{
  "n_layer": 16,
  "d_model": 384,
  "n_head": 6,
  "n_kv_head": 6,
  "head_dim": 64,
  "d_mlp": 1024,
  "vocab_size": 2255,
  "activation": "swiglu",
  "norm": "rmsnorm",
  "norm_place": "pre",
  "norm_eps": 1e-06,
  "positions": "rope",
  "rope_base": 10000.0,
  "rope_fraction": 1.0,
  "qk_norm": false,
  "attn_scale": 0.125,
  "bias": "none",
  "tie_embeddings": false,
  "parallel_block": false,
  "init": "normal",
  "init_std_qkv": 0.0401,
  "init_std_o": 0.0401,
  "init_std_up": 0.0401,
  "init_std_down": 0.0,
  "optimizer": "soap_variant",
  "lr": 0.00442,
  "beta1": 0.95,
  "beta2": 0.99,
  "weight_decay": 0.042,
  "lr_head": 0.00715,
  "grad_clip": 0.5,
  "warmup_steps": 200,
  "schedule": "wsd",
  "decay_fraction": 0.661,
  "decay_shape": "linear",
  "final_lr_fraction": 0.05,
  "batch_tokens": 262144,
  "seq_len": 256,
  "doc_mask": true,
  "train_tokens": 1115000000,
  "steps": 4254,
  "dataset": "wikipedia_en"
}
Each number is 128 + 32 x the weight over its row's rms, rounded and kept within 0 to 255. Layers, rows and columns count from 0. The size above them is the row's rms in percent of the matrix's.

# layer 13 MLP gate, 1024x384, rms 0.167, rows 649-683, columns 0-63
size [100 100  99 102 100  96 102 101  96  97  99  97 102  99  96  98  98  96 100  99  98 100  95  96  97 102  96  96 101  96  99 104  99 105  97]
[[147  83 114 117 114 164 108 165 133 138 148 119 109  97 141  72 119 107 130 100 113 148 119 107 184 130 131 133 149 174  98 140  83  71 107 171  93 156 208 122 113 106  92 137 120 149  83 128  88  48 143  84 155 172 125 130 124  82 107 142 124  97 129  98]
 [162 102 155  85  93 159 177 166 156  87 165 122 140 129 126 129 113 134 125 125 149  93 145 103  74 156 116 124 133 141 146 191 116 110 147 137 136 143 151 100 120 176 129 134 144 131  90 138 107 111  81 148  57  83  39 140 154 148 140  84  91 165 114 155]
 [160 209 101 107 155 121 112 116 160 160 144 129 122 148 173 139 109 143 166 139 100  91 112 151 148 132  99 166 111 112 179 105 215 127  87 125 144 121  84 170 141 105  94 101 198  62 139  42 126  94  79 110 124 158  94 127 100 174  56 106 160 118 148 156]
 [132 126 146 121 150 120  74 132 115 197 110  83 142  73  54 173 176 149 122 106 113 119 164 214 110 178  84 185 151  97 129 104 150 134 142 136 137 172 150 129 164  82 100 120 102 109  89 150 112 156 158 192 107 135 157 122 127 137 112 152 181 149 109 109]
 [198 118 102 111 167 135 140 161  80  94  90 112 117 158 101 106 120 158  84  84 118 111 116 108 132  82 139 116 186 139 110 114  99 163 158  78 173 184 167  77  40 100 105 120  92 103 113 132  91 156 123 126 130 121  93 105 109  91  49  96 144 123  98 118]
 [ 70 180 128 105 148 136 149  79 162 158 131 108 179 118 114 174 151 229 114 122 180 140 148 122 133 137 142 159 114  84 115 214 144 118  89 154 133 141 152 114 127 116 128 125  50 125 157 170 134 129  78 162 109 121 143 157 160 102  87  98  76 185 154 107]
 [163 171 142 152 114 193  93 116 213 199 124 112  96 154  76 134 117 159 131 160 135  95 129 104 180 151  97 163 126 162 104 126 141 145 116 141 126 153  92 109 141 115 122 141 172 114 139  81 129 131  79 161 177  89  96  66 166 179 120 131 159 133 103 123]
 [103  97 127 144  80  62 166 101 127 150 127 112 130 184 161  82 111 148 124 116 123 142 125 131 197  96 160 138 158 141 124  81 142 162  86 110 175  87  73 166 154 174 128  79 107 137 157  71 136 138 114 174 141 152  86 118 126 119 100 166 102 132 166 111]
 [118 159  67 135 181 159 149 128 134 125 124  46  97 109  66 118  83 196 188 138 112  41 140 158  98 120 115 133 119 178 103 124  78 131 136  92 105 115 140 120 179 147 161 152 103 103  89 136 164 123 128  96 159 150 114 166 135 139  96  82 159 145 142 150]
 [134 166 108 104 167 122 124 166 175 135 105 153 146 137  74 174  76  61  98 128 121 138 155  87 182 151 141 132 151 146 128 138 130 120 107 127 144 138 148 143 118 140 153 164 155 130 157 125 151 144 104 165 109 114 115  91 106  92  91 119  94 154 109 130]
 [126 153  88 156  81 104 143 154 157 153  74 124 122 102 149 153 174  88 132 116 146 147 186 133 141 151 126 127  94 135 102  97 116 134 106 133 158 127 127 118 129 120 123 120 106 151 121  69  98  86 174 139 159 121  86 209 108 115 114 149 113 132 108 161]
 [ 94 100 101 115  90 166 141 111  99  89 136 183 128 131 127 150 157  85 153 150 179  96 157 171 105 109 147 154 151  75 150 147 105 144 119  72 144 113  85 140  76 104 163 134 114  66 107 165 122 147 177 150 147  61 127 121 101  78  52 135 108 120 132 130]
 [186  83 122 112 154  79  76 139 164 156  88 149 124 182 144 144 106 161 105 107 200 178 132  97 124 150 150 133 143 164 186  77 165 190 140 134 179 108  97 126 169 171 150 130  95 118 116  92  75 108  89 106 162  94 106 104 104 118 119  89 123 191 117 165]
 [ 86 161 100 118 153  85 113 117 189 157 125 191 114  95 133 117  96 131 149 137 162 126 110 126 100 140  93 173  94 121 126 135 141 180 120 118 190 134 152 120 123  94  87  93  99 159 133 163 162 108 124 154  97  98 121 131  83 100  43 160 134 203 173 135]
 [135 196  66 143 179 201 117 122 117  75 168 171  77 166 122  79 167 100 132 118 120 101 136 128 161 142 131 127 112  94 106 147 134 141 116 123 103 151 153 149  99 136 162  51 110 110  94 170 130 123 103 116 130 132 121 109 138 125  85 121 130 120  88 156]
 [120 132 146 134   1 116 147 141  93 118  73  97 153 122 185 141 131 143 163 163 137 163 149  91 170 186  66  79 108  93 154 211 140 139 106 183 162 161 125 186 183 127 136 109 113 134 128 145 135 149 102 139  67 104 148 133 187 168 143 126 149 141  99 161]
 [169 167  97 104 106 124 130 128  96 132 135  98  80 135 136  73 164  72 186 193 135 137 111 122 160 135 175 128  75 117 117 116 185 134 104 165 112 107  75 150 109 151 133 157 149  88 105 154 120  77 148 111 160 213 158 120 168 163 140 220  73 102 124 199]
 [165 123 134 104 107 128 109 153  84 121 140 176 123  84 157 209 136 122 122  67 187 119 141 113 112  99 142 163 114 112 162  88 121 161 118 220 113 209 155  87 121 156 145 132 120 160 136 114  64 158  79 129 143 113 113  93 155 145 106  97 131  88 175 162]
 [157 137  98 116  75 178  89 127 163 109 178 127 135 104  83  51 140 115 169 109 141  90  85 123 106 133  59 108 120 127  98 165 136  75 165 153 168 106 111 161 105 113 160 104  90  69 123 135 125 100 118  96  64 130 141 121 145  86 148 182 128 127  83 101]
 [131  64  80 179 123 106 114 167 141 110  81  96 127 109 125 156  89 118 134 120 158 156 171 130  63 115 113 177 104  84 145 117 141 153 122 144 108 153 123  99 178 109  84 127 162  76 167 162 139 163 159 109 169  87  83  99 141 171 156 185 130 145 144  93]
 [ 98 139  94 175 133 135  61 163 146 109 199 120 110 148 122 112 154 124 156 132 201 154 124 125 110  90 108 128 149 178 154 156 176 112 196  97 116 147  99  81  75 180 171 158 111  82 122 104 114 107  88 141 121 138 127 162 116 132 101 149 154 130 156 132]
 [ 57 133 151 113 118 164 141 148 155  71  79 106 150  82  96 144 160 115 164  89 143  73 162 104 116 174 154  67 170 101 193 148 112 141  73 193 163  87  99 190 116 118 113  27  94 155 122 157  98 141 131 120 142 124 109 145 140 123  89 147 120 184 150 107]
 [135  86 123 128 150  79  73 174 141 107 148 117 144 133 113 158 115 109  81 179 121 116 175 159 149 179 161 111 108 101  83  94 125  84 146 136 160  76 145 159 148 123 183 156 110 124 139 128 178 135 130  29 133 146 137 176 185 159 104 156 152 105  52  93]
 [ 97 154  97 111 141  98 127 155  94 150 124  54 110 117  73 123 119  65 129 165 111 138 127 123 153 161 106 127 123 178 112 120  98  84 194 158  97 152 159 124  90  59 104 113 133 120 121  90 132 148 116 118  60 172  99 133 160  82 163 125 150  83 137 190]
 [209 149 167 141 103  93 116 110 146 174 168 109 150 179  83 143 143 126 166 101 163 108 166 179 160 116 161  83 167 137 125 125 130 170  97 159 135 104 119 109  74  58 133 163 152 100 180 116 119 108 104 150 115 199 115 182 131 134 130 111  94 162 115 153]
 [140  99 126 170 134 137  63 164 119 136 152  74 110 166 132 123 125  79 129 138 128 124 154 117 123 138 202 141 118 114 128 152 136 118  76 135 128 164 162  96 175 136 150  69 116 161 120 103 106 123 125 111  92 120 179 120 144 146 126 191 118 112 101  72]
 [114  99 147 137  99 176  99 126 128 118 130 158 113 126 151 134 100 117  65  97 123 149  64  79  88 132 109  71 118  83 123 100 163  88 113  88  87 122 106 183 164 157 160  71 101 133 132 173 131 133 142 160 105  75 117 139  41 130 145 144 139 103 124 103]
 [149 133 169 166 165 152 157 112 110 135 126 135 127 106 151 110  90 142 107 158 135  97 115 123 118 134 170  88 147 143 162 173 138 156 145 103  77 124 178  72 162 117 124 161  83 149 175 120 140 182 149  72 176 173 136 113 143 130 144 143  71 124 108 183]
 [ 88 120 163 122 174 142 126 190 132 123  99 118 107 117  99 125 141  51 139 104  68 131 140  98  93  95 101 174 137 192 103 122 163  47  98 175 110 105 127 151 113 153  96 223 209 115  84  61 134 137 100 123  91 217 173  22 104  83  93 175 122 133  92  43]
 [115 152 135 145 200 107 101 102  55 118 116 159 126 120 149 126  88 117  92 121 167 116  87 112 113  46 124 141 112 112 122 116  79 164 127 115 134 146 130 131 141 122 168 109  75  85 127 129 122 144 185  98 190 180 157  99 113 116 154  90  88 122 125 109]
 [ 91 109 165 102 163  91 114  89 160 160 192 100  99  86 119 115 158 190 165 126 128 102 150 138 175 179 174 160 125 151 144 114 127 143 137  85 181 188 116 109 171 168 139 111 195 180  73 136 159 139 151 166 107 115 149 166  63 172  82 107 129 160 191  74]
 [124  56 115 146 100 153  96  78 168  86 181 106  88 126 183 144 127 123 180 107 132 142 173 144 142 133 141 149  89  90 162 105 120 154 130  73 167 149  81 118  93 141 104 103 136  85 122 132 162 151 137 122 134 200  98 138 106 152 128 106  70 152 142 176]
 [ 90  32 135  88 151 153 118 117 154 121 145 117  98 126 108 117 157 164 156 139 160 192 133  67 126 156 137 152 129 112  87 149 117 197 190  93 131  95  61 108 133 138 149 148  94 119 133 118 105 170 122 118 112 100 130 129  74  72  94 115 106 128 120 179]
 [170 144 166 114  96 136 143 151 172 126 118 172 147 107 128 103  62 143 157 133  78 124 156 105 117 118 106  92 162 114 171 123 163 151 151  97 123 123 128 137  93 169 157 156 158 156  99  90 158  89 124 135  75  98  70 133 135  84 207 126 122 132  89 131]
 [197 171 180 107 104 190 125 150  83  72 106 110 108 191  84 176 187 117 203  60 122 163 172 123  94 134 184 118  68 123 159  99  95  75 101  90 134 158 122 181  76 189 158  93  97 137 177 143 112  91  77 174 123 116  93 121 110 103 147 104 142  88 132  92]]
# layer 13 MLP up, 1024x384, rms 0.179, rows 649-683, columns 0-63
size [100  99  96 103 102  93 103 100 103  96  95  95 100 102  96  96  96 100  96 103  91  96  98 102  94 103 102  99 101 100 101 105  96 101  98]
[[171 182 100  92  94  85 159 133  79 166  93 111 114 132  93 141 110 144  82 160 159  84 145  92 130 156  90 174 124  92 122 149 119 188 153 119 132 144 117 105 156 157 136 139 179  85 106 129 184 156 134 158 102 150 107 115 117 178 106 110  98  55 121  53]
 [132 120 153 140 154 123 124  99 108 133  86 119 174 185 107 117 118 160  86  93  77 162 107 108 107 149 166 119 119 157 158  67  90  97 191 158 166 103 133  91 149 158 146 138  99 136 135 130  97 137  92 198 131 145 140 157 135  84  98 121 121 175 143 169]
 [ 44  84 134 175 117 115  99  98  81 132  91 122 107 126  54 115 112 104 150 123 176 118 198 117  68 195 159 117 108 170 125 120 130  90 100 130 126 134 159 126 155 147  78 125 160 137 110 112 102 156 154 134 173 130 162 178 108  90 107 144 105 180 121  83]
 [126 138 107  68 123 154  90  96 124 179  73 160  97 130  77 122  93 112 109 135 156 133 165  76 143 176 104  72 133 110  93 123 146 106  83 157 135 109 132 108 141 120 105 107 156 149 129 134  99 124  81  86 211 157  76 117  97 168 136 152 140  96  62 138]
 [122  93  73  82 130  78 144 127 105 149 131 132 108 171 152 149 104 155 130 158 173 143  91  80 151 105 115 174 163  96 114 152 130 141 116 149 173 103 135 125 114 138 115 153 113  90 137 134 124 146 220 113 126  62 128 150 134 136 170 110 171 143  38 130]
 [ 99 165 160 101  88 173  68 139 102 157 178 104 122 153 162 171  80 146 134  64 170  95 165 110 146 238 165 134 116 102 158 136  88 151 147 156 124 149 191 157 132 141 137 121 164 149 112 123  92 115 138 110 129  93  99  69 106  93 172 128  78  93  90 146]
 [ 73 183 115 119  89 163 168 102 147 129 108 115 124 131 135 166 139 174 168 117 148 142 106  97 116 134  90 164 126 114 128 125 176 125 127  56 114  99 131 148 179 169 140 123 172 163 150  74 121 122 139  94 120 105 124 150 122 116 144 176 146 134 153 120]
 [ 99 165  97 143 172 162 171 144  78 131 114 122 112 119 146 191 137 131 151 159 179 102  86 145 118 101  57 129 103 140 123 126 145 138 108 134 118  88 162 142 122 151 137 104 169 155  94 145 127 169 118 187  95 164 167 144 185 108 160 188 200 153 133 106]
 [185  83 149 153 107 174 164 114 124 120 157 152 116 113 154 100 111  66 105 206 155 178  51 114  87 140  67 144 106  60  97  93 133 183  16 157 117 117 145 149 172 182  88 161 134  85 192 153 142 107  85  75 128 150 134  83 120 127 113 150 134 119 133 102]
 [119 140 173 148 140 150 105 136  98 107  85 146 127 114  81 154 177 155 157 145 148 101  64 115 133 190 115 118 144 189 113 150 155 139  80  88  87 142  90 172 143 136 130 108 139 180 119  93 133 160 101 141 146 165  99 221 103 120 128 112 114 171 190 122]
 [ 66 174 127 129 151  69 137 147  53 122 120 150 130 210 192  98 113 127 139 121 122 146 133 113  46 133 104 148 152  83  82 164 127 105 168 159 141 106 154 106 127 188 192 122 107 153 137 102 130 164 157  70  67  79 156 104  64 172 124  97  81  66 147 151]
 [ 80  83 110  82 113  68 150 124 164 147 110 113 105 154 119 113 161 139 122 178 111  83 139 136 103 128  96  92 118 185 112 121 120 146 148 154 128 123 118  87 151 155 109 135 133 126 173 134 125  71 144 140 125 194 147  56 134 123 148 150  74  68 139 130]
 [100 109  72 127  36 136 155 115 135 157  82 115  92 111 168 141  94 140 107 205 198 131 130  91 140  97  97  61  97 134 109 170 142 107 107 140  86 125 156 169  90 136 120 123 167 158 132 105 114 133 106 120 168 146 114 138 152 138 234 147 108 109 151  73]
 [130 127 130 155 169 217 112  83 117 183 148 176  92 150 111 107 110  81 137 123  87 137 142 151 200 171 116  93 153 127 166 101 116 130  88 130 156 103 145 105  85 107  48 113 109 169  96 149  72 139 133  71 149 130 101 131 130 149 133 136 146 129 176 114]
 [122 116 150  97 142 141 120 125  75 146  55 136 145  71  96 121 114 144  66 165 118 108 124 152 159 165 112 145 113 107  61  72 122 146 109  80 106 152 157 130 110 169 107 131 127  84 124 129 107 162 136  63 121  95 107 138 177  97 183 117 135 137 162 137]
 [136 128 182 100 152 131 108 134 127  91 132 109 124 115 132 111 108 129 106  98 184 179 132 116 171 128 165  99 129 133 113 107 147 129  54 121 178  97 199 105 163 150 154  95 118 134 153 119  75 118 105 122 143 127  84 137 119 129 109 148 136 142 176 176]
 [122 167 115 180 139 141 195 176 131 162 141 112 140 132 170 128 110 114 150 141 168 138  83 114  89 172  92 110 131 183 113 132 138 107 149  84 141  95  83 100 106 176 159 127  80 135 109 112 104 136 126 148 167 110 123 147 136 163 143 125 102  91 104  66]
 [131  84 134 180 109  97  90  98 102  93  91 109 127 161 156  87 153 121 119 120 137 140  85 120 143  84 154 119 104 196 103 139 150 114 171 139  95 193 131  63 141  99 167 101 222 110  88 173 124 122 149 102 125 111  97 176 144 189  82  94 113 109 160 134]
 [124 132 165  86  96 171 136 116 125 100  75 138  91 126 156 163 119  85  99 142 110 131 137 176  99 156 101 135  93 128 105 130 182 165  75 165 105 142 183  84 160 136 196 112 108 132 153 132  91 105 114 181 141 124 131 108  98 158  93 141 103  40  90  98]
 [208 100 121 113 168 165  90 134  84 145  80 127 100 165 137  98 179 104 169  66 144 110  92 183 106 120 114 132 159 146 112 150 153 165 168 190  55 108 118 150 107 136 113 116  91 172 126 108 173 161  99 177 167 139 117 168 132 179 145  97 135 105 134 134]
 [124 149 131 108 128 101 192 159 136 156 105 120 135 102 128 136 140 127 148 140 209 158  88 131 139 101 137 159 119 170 120 141 171 155 110 117 143  89 121  68  98 105 111 134  98 171 178 136 197 113 139 128 163 144 145 167 143 142 107  65  67 163 164  73]
 [137 138 131 148 167 183 146 118 157 137  40 150 132 108 126 139  86 140 103 117 105  92 138 103 229 128 168 150 103 137  60 120 119  99 223 174  99  87  96 102  97 136  91 157 139 133  92 110 225 121 120 100 108 132 163  85 125  66  75 150 132  74 115 113]
 [118 112  69 159 130 138 111 131 136 104 152 131 153 155 116  75 122  96 160 122 153  90 130 162 130 129  77  94 158 116  88 109 121 144 112 153 138 118 133 164  71  94 150 140  83 115 112 140 122 110 113 122 163  92 149 158  97 135  97  99 167 159 136 119]
 [113 153 178 139 208  86 120  66 134 191 149 151 122 129  88 128 148 116 105 100 157  70 108  95 159  89 138 151 154 131 169 133 103 148 117 154  51 146 108 150 126  66 157 115 153 109 138  52 136 120 122 175 156 111 150 157  94 152 133 129 151 152 105  65]
 [104 179 157 185 114 117 123 122 132  85 112  62 132 132 165  93 159 151 105 125 157  80 108 196 155 150  87 125 141 129 152 179 185 106 117  86 114 155 152  73 197 102 137  96  92 125 159 134 120 136 194 147  89 135 189  59 132 122 127 158 154 124 124 114]
 [ 64 138 145 140 141 149  61 166 140 130 184  86 151 100  90 146  80 110 102  64 142 117 147 177 152 150 154 185 166 113 170  86 130 117 119 108 151 149 126 194 120 143 135 168  86 105 169 195 117 148  78  95 156  95 114 143  39 147  76 162 125 122 117 152]
 [121  79 153 105 156 183 175 149 179 119 187 170 158 139 162 145 127 179 110 150 120 152 209 140 135 119 113 190  70 143 189 137 147 127 156 132  75 127 151 137 165 133 139  93 149  62 171 160 169 136 130 142 112 136 179 110 207 127 194 117 106  99 107  96]
 [100 153 106 179 152 148 174 186 137 105 134 101 122 123 132 138 123 181 100 139 158 129 119 125  95 127 125 146  94 151 169 163 121 172  90 136 187 105 127 133 125 120  97 117  49 109 201  86 101 150  48 109 124  86 174 107 174 151 107 204 119 141 191 171]
 [160  89 123 119  90  97 103 158 108 109 141 117 115 117 129 163 132 179 132 126  86 151 140 111  81 127 138 111 131 119 118  98 116 113 157 126 129 170 180 134  76 159  74  93 155  69 110 119 140 118 121 135 120 136 168  87 184 120 130 159 105 101 185 109]
 [151  89 118 175  96 164  60 161 102  93 133 136 105  96 147 101 103 103  92 135 103 117 171 124 108 164 150 177 116  62 150 151  98  67 110  74 136 117 140 176 110 121 111 138 108 118 113 153 130 152  86 116  84 163 109 123 125 191 167 155 136 112 165 176]
 [139 154 118 166 103 153 149 134 155  51 141 182 114 131 122  80 143 137 102  47 137 117 100  99 163  57 117 109 159 162  71 113 171  92 158 141 148 151 129 160 159 144 131 175 157 180 115 166 164 146 169 182 130 135  94 120 138 115 154  85 178 103  80 117]
 [135 170 198  85  94 134 190 111 115  75 153 157  48 174 149 120 153  93 131 124 202 136  98 114 147 153 150 115  62 129 132 136 132 155 137 124  44 106 138 121 142 125 153 111 181 131 154 133 107 133  43 147 117 103 150  99  84 109 150  99 165  96 112 169]
 [124 102  77 123 119 136 110 107 135 110 151  89 105 147 125 131 128 149 102 173 114  86 118 110  99  85 119 131 144  87 104  93  94 148 146 160 112  80 123  97 162 186  99 101 116 157  69 107 133 105 177 138 155 123 163 134 122 140 157 127  79 116  66 127]
 [154 133  98  74 169  73 128 128 136 167 134 109 140 135 144  73 133 119 131  76 141 160  86 123 128 108 144 142  84 168 161 126 108 158 134 139 137 146 134 102 152 138 171  70 114 151  82 158 127  86 147 137 160 146 215 126  95 131 107 103 151 171  96 118]
 [195 131 108 218 123 123 136 132  85 161 181 174  63 123 110 143 149 166 186 157 141 105 120 140 100  95  25  88 151 147 180 125 116 163 105 161  99 137 152 134 122 129 140 136 162 186 153 153 102 199 182 120 162 140 133 118 123 129 121 104 120 157  75 137]]
# layer 13 MLP down (transposed), 1024x384, rms 0.17, rows 649-683, columns 0-63
size [104 104 102 101 102  91  98 101 100 102 102  90  98 106 104  92 100  94 103 102  92  97  95 103  97  97 103 101 100  98  99 101 100 103  97]
[[104 128 115 125 170 153 137 132 117 112 141 158 138 146 182 137 191 134  78 100 173 145 109  94 134 127  89  77 122 158 122 106  94 105 139 130  98 111 111 130 215  75 135 111 139 118 143 131 186 140 106  89 134 156 179  91  53 126 110 134  94 158 124  53]
 [147 184 116 110 122 153  53 133 181 146 126 135 130 134 124 124 119 162 112 142  41 126 165 127 140 128 171 144 125  75  78 141 123  88 145 115 163 132 139 166 166 139 151 113 192 192 132 133 128 161 149  92 164 184 159  25 147 100  74 108 191 131 146 126]
 [173 116 113 127 115 104 142  78 156 122 171 151 154 108  89  70 142  80 141 143 141 133  90 166 107 144 104 119 163 172 106 115 115  62  77 144  61 118 139 133 164 117 105 184 103 109 177  89 113 103  84 131 125 132 109 102 108 155 119 157 123  98 114 179]
 [102 134  80 133 167 118  96 163 134 140 169  69 152 146 152 160 140 123 102 155 148 149 184 172 104 171  96 121  88 148 136 104 154  73 135 151 147 161 111 155 120 137 140 159  73 172 137 109 121 164 150 119 114 161 136  98 185  60  83 154 144  92 129 153]
 [130 117  94 122 110 112 154  81 138 131 133 124 175 109  43 145  92  96 109 158 160  92 130  94 195  34 153 100  88 156 111 162 138 134 183 109  66 163 102 184 147 147 196  57 110 143 103 148 104 121  64 141 179 115 158 165 178  82 136 105 115 103 129 101]
 [101 132 124 151 141  89  51 121 178 130 170 128 188 141 105 138 178 146 115 164 158 147 125 130 120 159 125 107 168 160  95 105 154 111 106 121 151 106 120  74 168 112 144 122  77 106  91  99 129 144  69  91 122 136 193 117 100 124 131 129 184 155 141 179]
 [121  99 113 159 129  93 165 131  91 139 171  58  74 103 140  85 139 128 144 118  97 150 115 123 113 189 127 155 112 106 176 147  95 165  90 121 111 103  90 152  99 134 147 142 132 120 120 172 137 122 163 148  91 135 134 120 163 149 162 102 119 115 120  87]
 [182 124 125  59 130 129  73 138  82  82 148 135 144 113 106 100 112 134 131 116 125 202 141 148  99  97 181 143  97 110 124 113 138 105 169  94  80 129 185 117 126  70 145 136  98 116  83 119  86 173  70 133 158  73 145 109 133 132 116 157 122 141 162 121]
 [153 121 133 124 105  79  67 132 126  99  94 149  94 159 120 119 117  81 179 142 130 136 153 134  90 154 114 142 129  74 190 179 131 135 160 127 138  54  90  92 141 148  94 155 191 135 156 102 121 130 132 111 151 132 119 127 115 143 105  88 169 163 129 140]
 [150 128 115  88 134 111  66  61 180 133 141 143  82 105 159 165 141 118  94 136  68 116 115 143  70  62  80 107 145 117 159 125  45 131 155  93 153  76 134  97 170  91 151 107 158 154  91 123 156 122  80 140 134 135 200 130 109 171 140 107  92 191 112 139]
 [104  83  86 120  99  86  99 153 132 175 136  46 115 138 112 171 152 102 101 108  92 141 162 139 172 156  91 113  59 153 110  99 112  85 105  87  88 204   9  84 162  94  82 123 130  98 121 109 148 140  93  76 120 129 167 115 157 110  92 146 162 135 174 181]
 [140  74 128 153  69 131 100  62 168 100 154 111 116 116 175 117  87 138 128 103 114 109 109 100 128 187 124  65 146 170 169 128 130 101 163  94 113 172  74  41 144 139 187 152 119 182 147 116 102  93 203 122 142 117 156 189  84  95 109  90 140  94 152  70]
 [129  57 114 121  94  88 152 123 105  91 127 106  83 120 182 182 175 201 158 144 156 106  79 131  96 138 129 119 127 161 101 128 139 185 143 111 168 105 144 105  97 163 152 122 113 116 156  85  96  83 137 101 184 111 136  84 173 114 140  82 103 107  88 156]
 [150 138 143 157 187 140 149 160 112 121 109 130 132  77 162 134 127 163  85  96 151 113  61  88 152 120 110 199 136 128  99 143 150 116 128 176 130  97 114 131 148 138 143 145 134 100 138 155 136 138 139 114 127  46 126  72 113  82 194 139  95 128 105 150]
 [118  92  53 118 142  72  81  74 203  94  74 121 131 116 134 109 118 128 166  71 125 167 120 168 116 153 142 105 135 131  99 115 163 134 138 117 126  68  95 181 133 135 138 123  85 144 123 134  86 139 151 162 102 146 100 106 148 218 151 146 125 133 103 145]
 [147 153  85 199 147 103 154 106 121 116  41 113  77 141 100 180  64 109 167 153 145  99 138 157 141 156 154 119 119 112 123  82 114  92 109 131 142  94 131 127 106 134 122 189 121 101  99 125 106 109  88 121 168 140 133 218 116 141 111 115 153 127 183  92]
 [125  90 121 127 145  64 142 144 121 166 100 197 163 146  87  97 178 143 136  72 152 177 113 111 112 115  97 112 164 144 157 157 138 119 174 100 106 123 118 122 111 103 110 129  33 183 123  70 110 113 141 140 133 162 155  90  65 127 139 123 188 136 163  83]
 [136 123 123  60 154 157 136 163 130 195 130 128  87 143  95 138 150 159 145  63 186 129 156 132 126 108 128 162  75 143 168  97 114 135 129  98  91 120 158  72 113  92 164 160 123 121 121 143 143 156 130 174 159 185 110 185 117  99 141 125 136 121 117 145]
 [ 86 165 152 119 165 107  70 146 158  80 139 147 103 133 144 159 122 197  86 151 117 138 160 148 109  89 127 133 109  89 132 112 163 137 190 153 174 127  91 111 129 179  74  77  78 137  99 203 148  76 187 174 126 114 158 131 142 117 144  90 143 155 116 125]
 [101 197  80 146 127 129 125 118 150 190 106 136  90 156 161  62  85 143 112 143 100 142 164 169 100 127 143 143 112  75 135 129 100 149  77 145 162 179  16 141  95 104 162 146 102  77 127 125 187 151 139 183 154  75 144 119  99  82  75 102 172 137 165 142]
 [134 183 148 124 113 136 134  79 110 138 134 123 147 136  87 121 153 141 140 147 115  93 114 132  77  55 139 151  97 147 125 106 137 122 123 119 160 111 107 172  92 108  64 136 141 163  92  83 149 143  91 114 106 144 108 150 127 130 134 106 123 131 130 114]
 [105  94 101 117 119 131 105 121 127 115 124 130 123 118 126 189 112 148 154 106  76  86  46 118  95 115 110 162 118  67  89 161 138 142 130 126  92 126 173 135 126 112 124 173 124 116 160 151 130 151 129 148 133 150 119  80 109 192 136 131 105 131 114 101]
 [140 101 107 111 142 162 142 114 142 141 128 146 181 161 153 166 124 148 103  99  90 163  53  85 110  97 140 156 136 195 124 123 153 139 104 144 107 108  97 118  87 150  91  81 161 177  97 114 141 225 109 170 102 119 109  81 169 123 112 154 138 177 185  91]
 [ 85  65 133  94 103 136 110 187 108  73 165 184 141 146 128 111 144  78 155 142 150 159 146 107  85  72  94 166 108 157 106 132 142 131 197 112  73 120 127 132 141  90 132  75 149  75 139 185 174 149 147 100  99 167 112 152 116 190 132 160 171 121 115 138]
 [187 163 114 125 113 133 102  54 167 110 145 159 134 140  93 174  97 157 135 118 143 161 169 107 145 132  87 178 164  90 160 105 106 123 131  86 116 178 124 130 159 138 155  76  58 159 118 107 115 154 107  99 190 121 172  82 158 176  59  94  91 100 157 184]
 [116 119 123  71 144 105 182 108 151 152 126 109 155 153 158  88 109  88 149  85 112 131 202 103  94  35 176 150 151 138  88 120 137 140  84 124 150  57 170 167 126 190 109 115  82 156 139  83 150 123 157 167 118  95 129 111 148 139 114 104 135 150 101 100]
 [114  86 132 174 124 154 122 210 109 166  83 117 145  51 100 120  91 112 151 149 100 130 120 156 205  86 143 138  64 130 116  91  99 129 123 144  96  67 159 169 151 125 166 152 177  63 152 117 126 130 144 123 134  84 175 153 124 170 103 166 158 111 145 130]
 [186 179  59 155 130 147 130  99  93 145 125 102 153 124 130 174  62 120 148  79 121 110 162 132 124 126 103 126 173 200 151 146 155 195 129 138  93  82 105 144 140  43 135 111 157 142  94  40 181 104 154 109 137 141 154 111 148 101 165  69 131 144  86 150]
 [117 109 163 102 114 119 121  86 125 140 131 141 164 112 189 132 156 117 114 135 182 149 122 138 149 108 163 113  79 106 104 121 105 115 139  54 150 104 114 136 112 173  85  72 138 122 135 185 134  74 145 121 170 190 108 129 125 145 126 163  78 117 128  87]
 [120  96 147 143 147 129 146 125 120 162 124 143 214  93 117 133 108 143  91  97 137 187 113  71 107 129 162 118 137  98 120 180  51 164 146  94 137  84  99 143 138 156 116 104 120 119  97 107 111 140 117 159  95 193 162 152 125 143 193 196 156 115 122 148]
 [ 95 115 106 158 130 183 112 136  95  99  87  98 117 144 191  90 153 145 136 154 132 100 119 128 176 115 127  92 126 103 112 132  94 120 141 134 128  90 156 133 120 132 150  92  75 112 141 133 112 131  94 130  95 191 136 120 129 142 110  90 101 138 173 145]
 [143 103 118 156 110 118 166 140 113 126 200 123 142 138 134 132 137 153 118 168  89 150 147 163 103 116 139 117  85  95 114 173 112 165  89 157 116 114 173 131 147 143 103 115  86 178 232 114 129 148 154 113  73 123 108 145  91 172 141 141 152  89 126  99]
 [111 123 123 136 174 168 124 143  86 141 121 171 148 151 156 143  86 124 116 106 115  84 123 126 103 117  77 145  85  93  56  62 120 125 133 133 117  95 135 132  98  50 140 185 161  88 103  75 164 138 102 117 149 141 157 145  91 128 103 158 108  89 151 179]
 [115 171 100 140 153 144 122 142 139 151 174 151 103 159 164 137 148 125 129 117 140 121 111 102 158 191 126  43  84  91 102 149 127 116  67 160  82 113 114 133 155 114 183 163  73  82 111 124 150  86 101 127  97 103 203 171  97 121 139 132 101 124 123 117]
 [ 82 127 151 134 160 132  85 119  94 145 103 132  95 160 140 137  74 118 133 128 175 104 159 137 109 126 154  94 159 129 132 151  99 121 104 133 103 147 119 136 183 132 115 152 143 113 114 172 150 162  95 116 138 153 142 184  65 115 188 104 107 200 148 152]]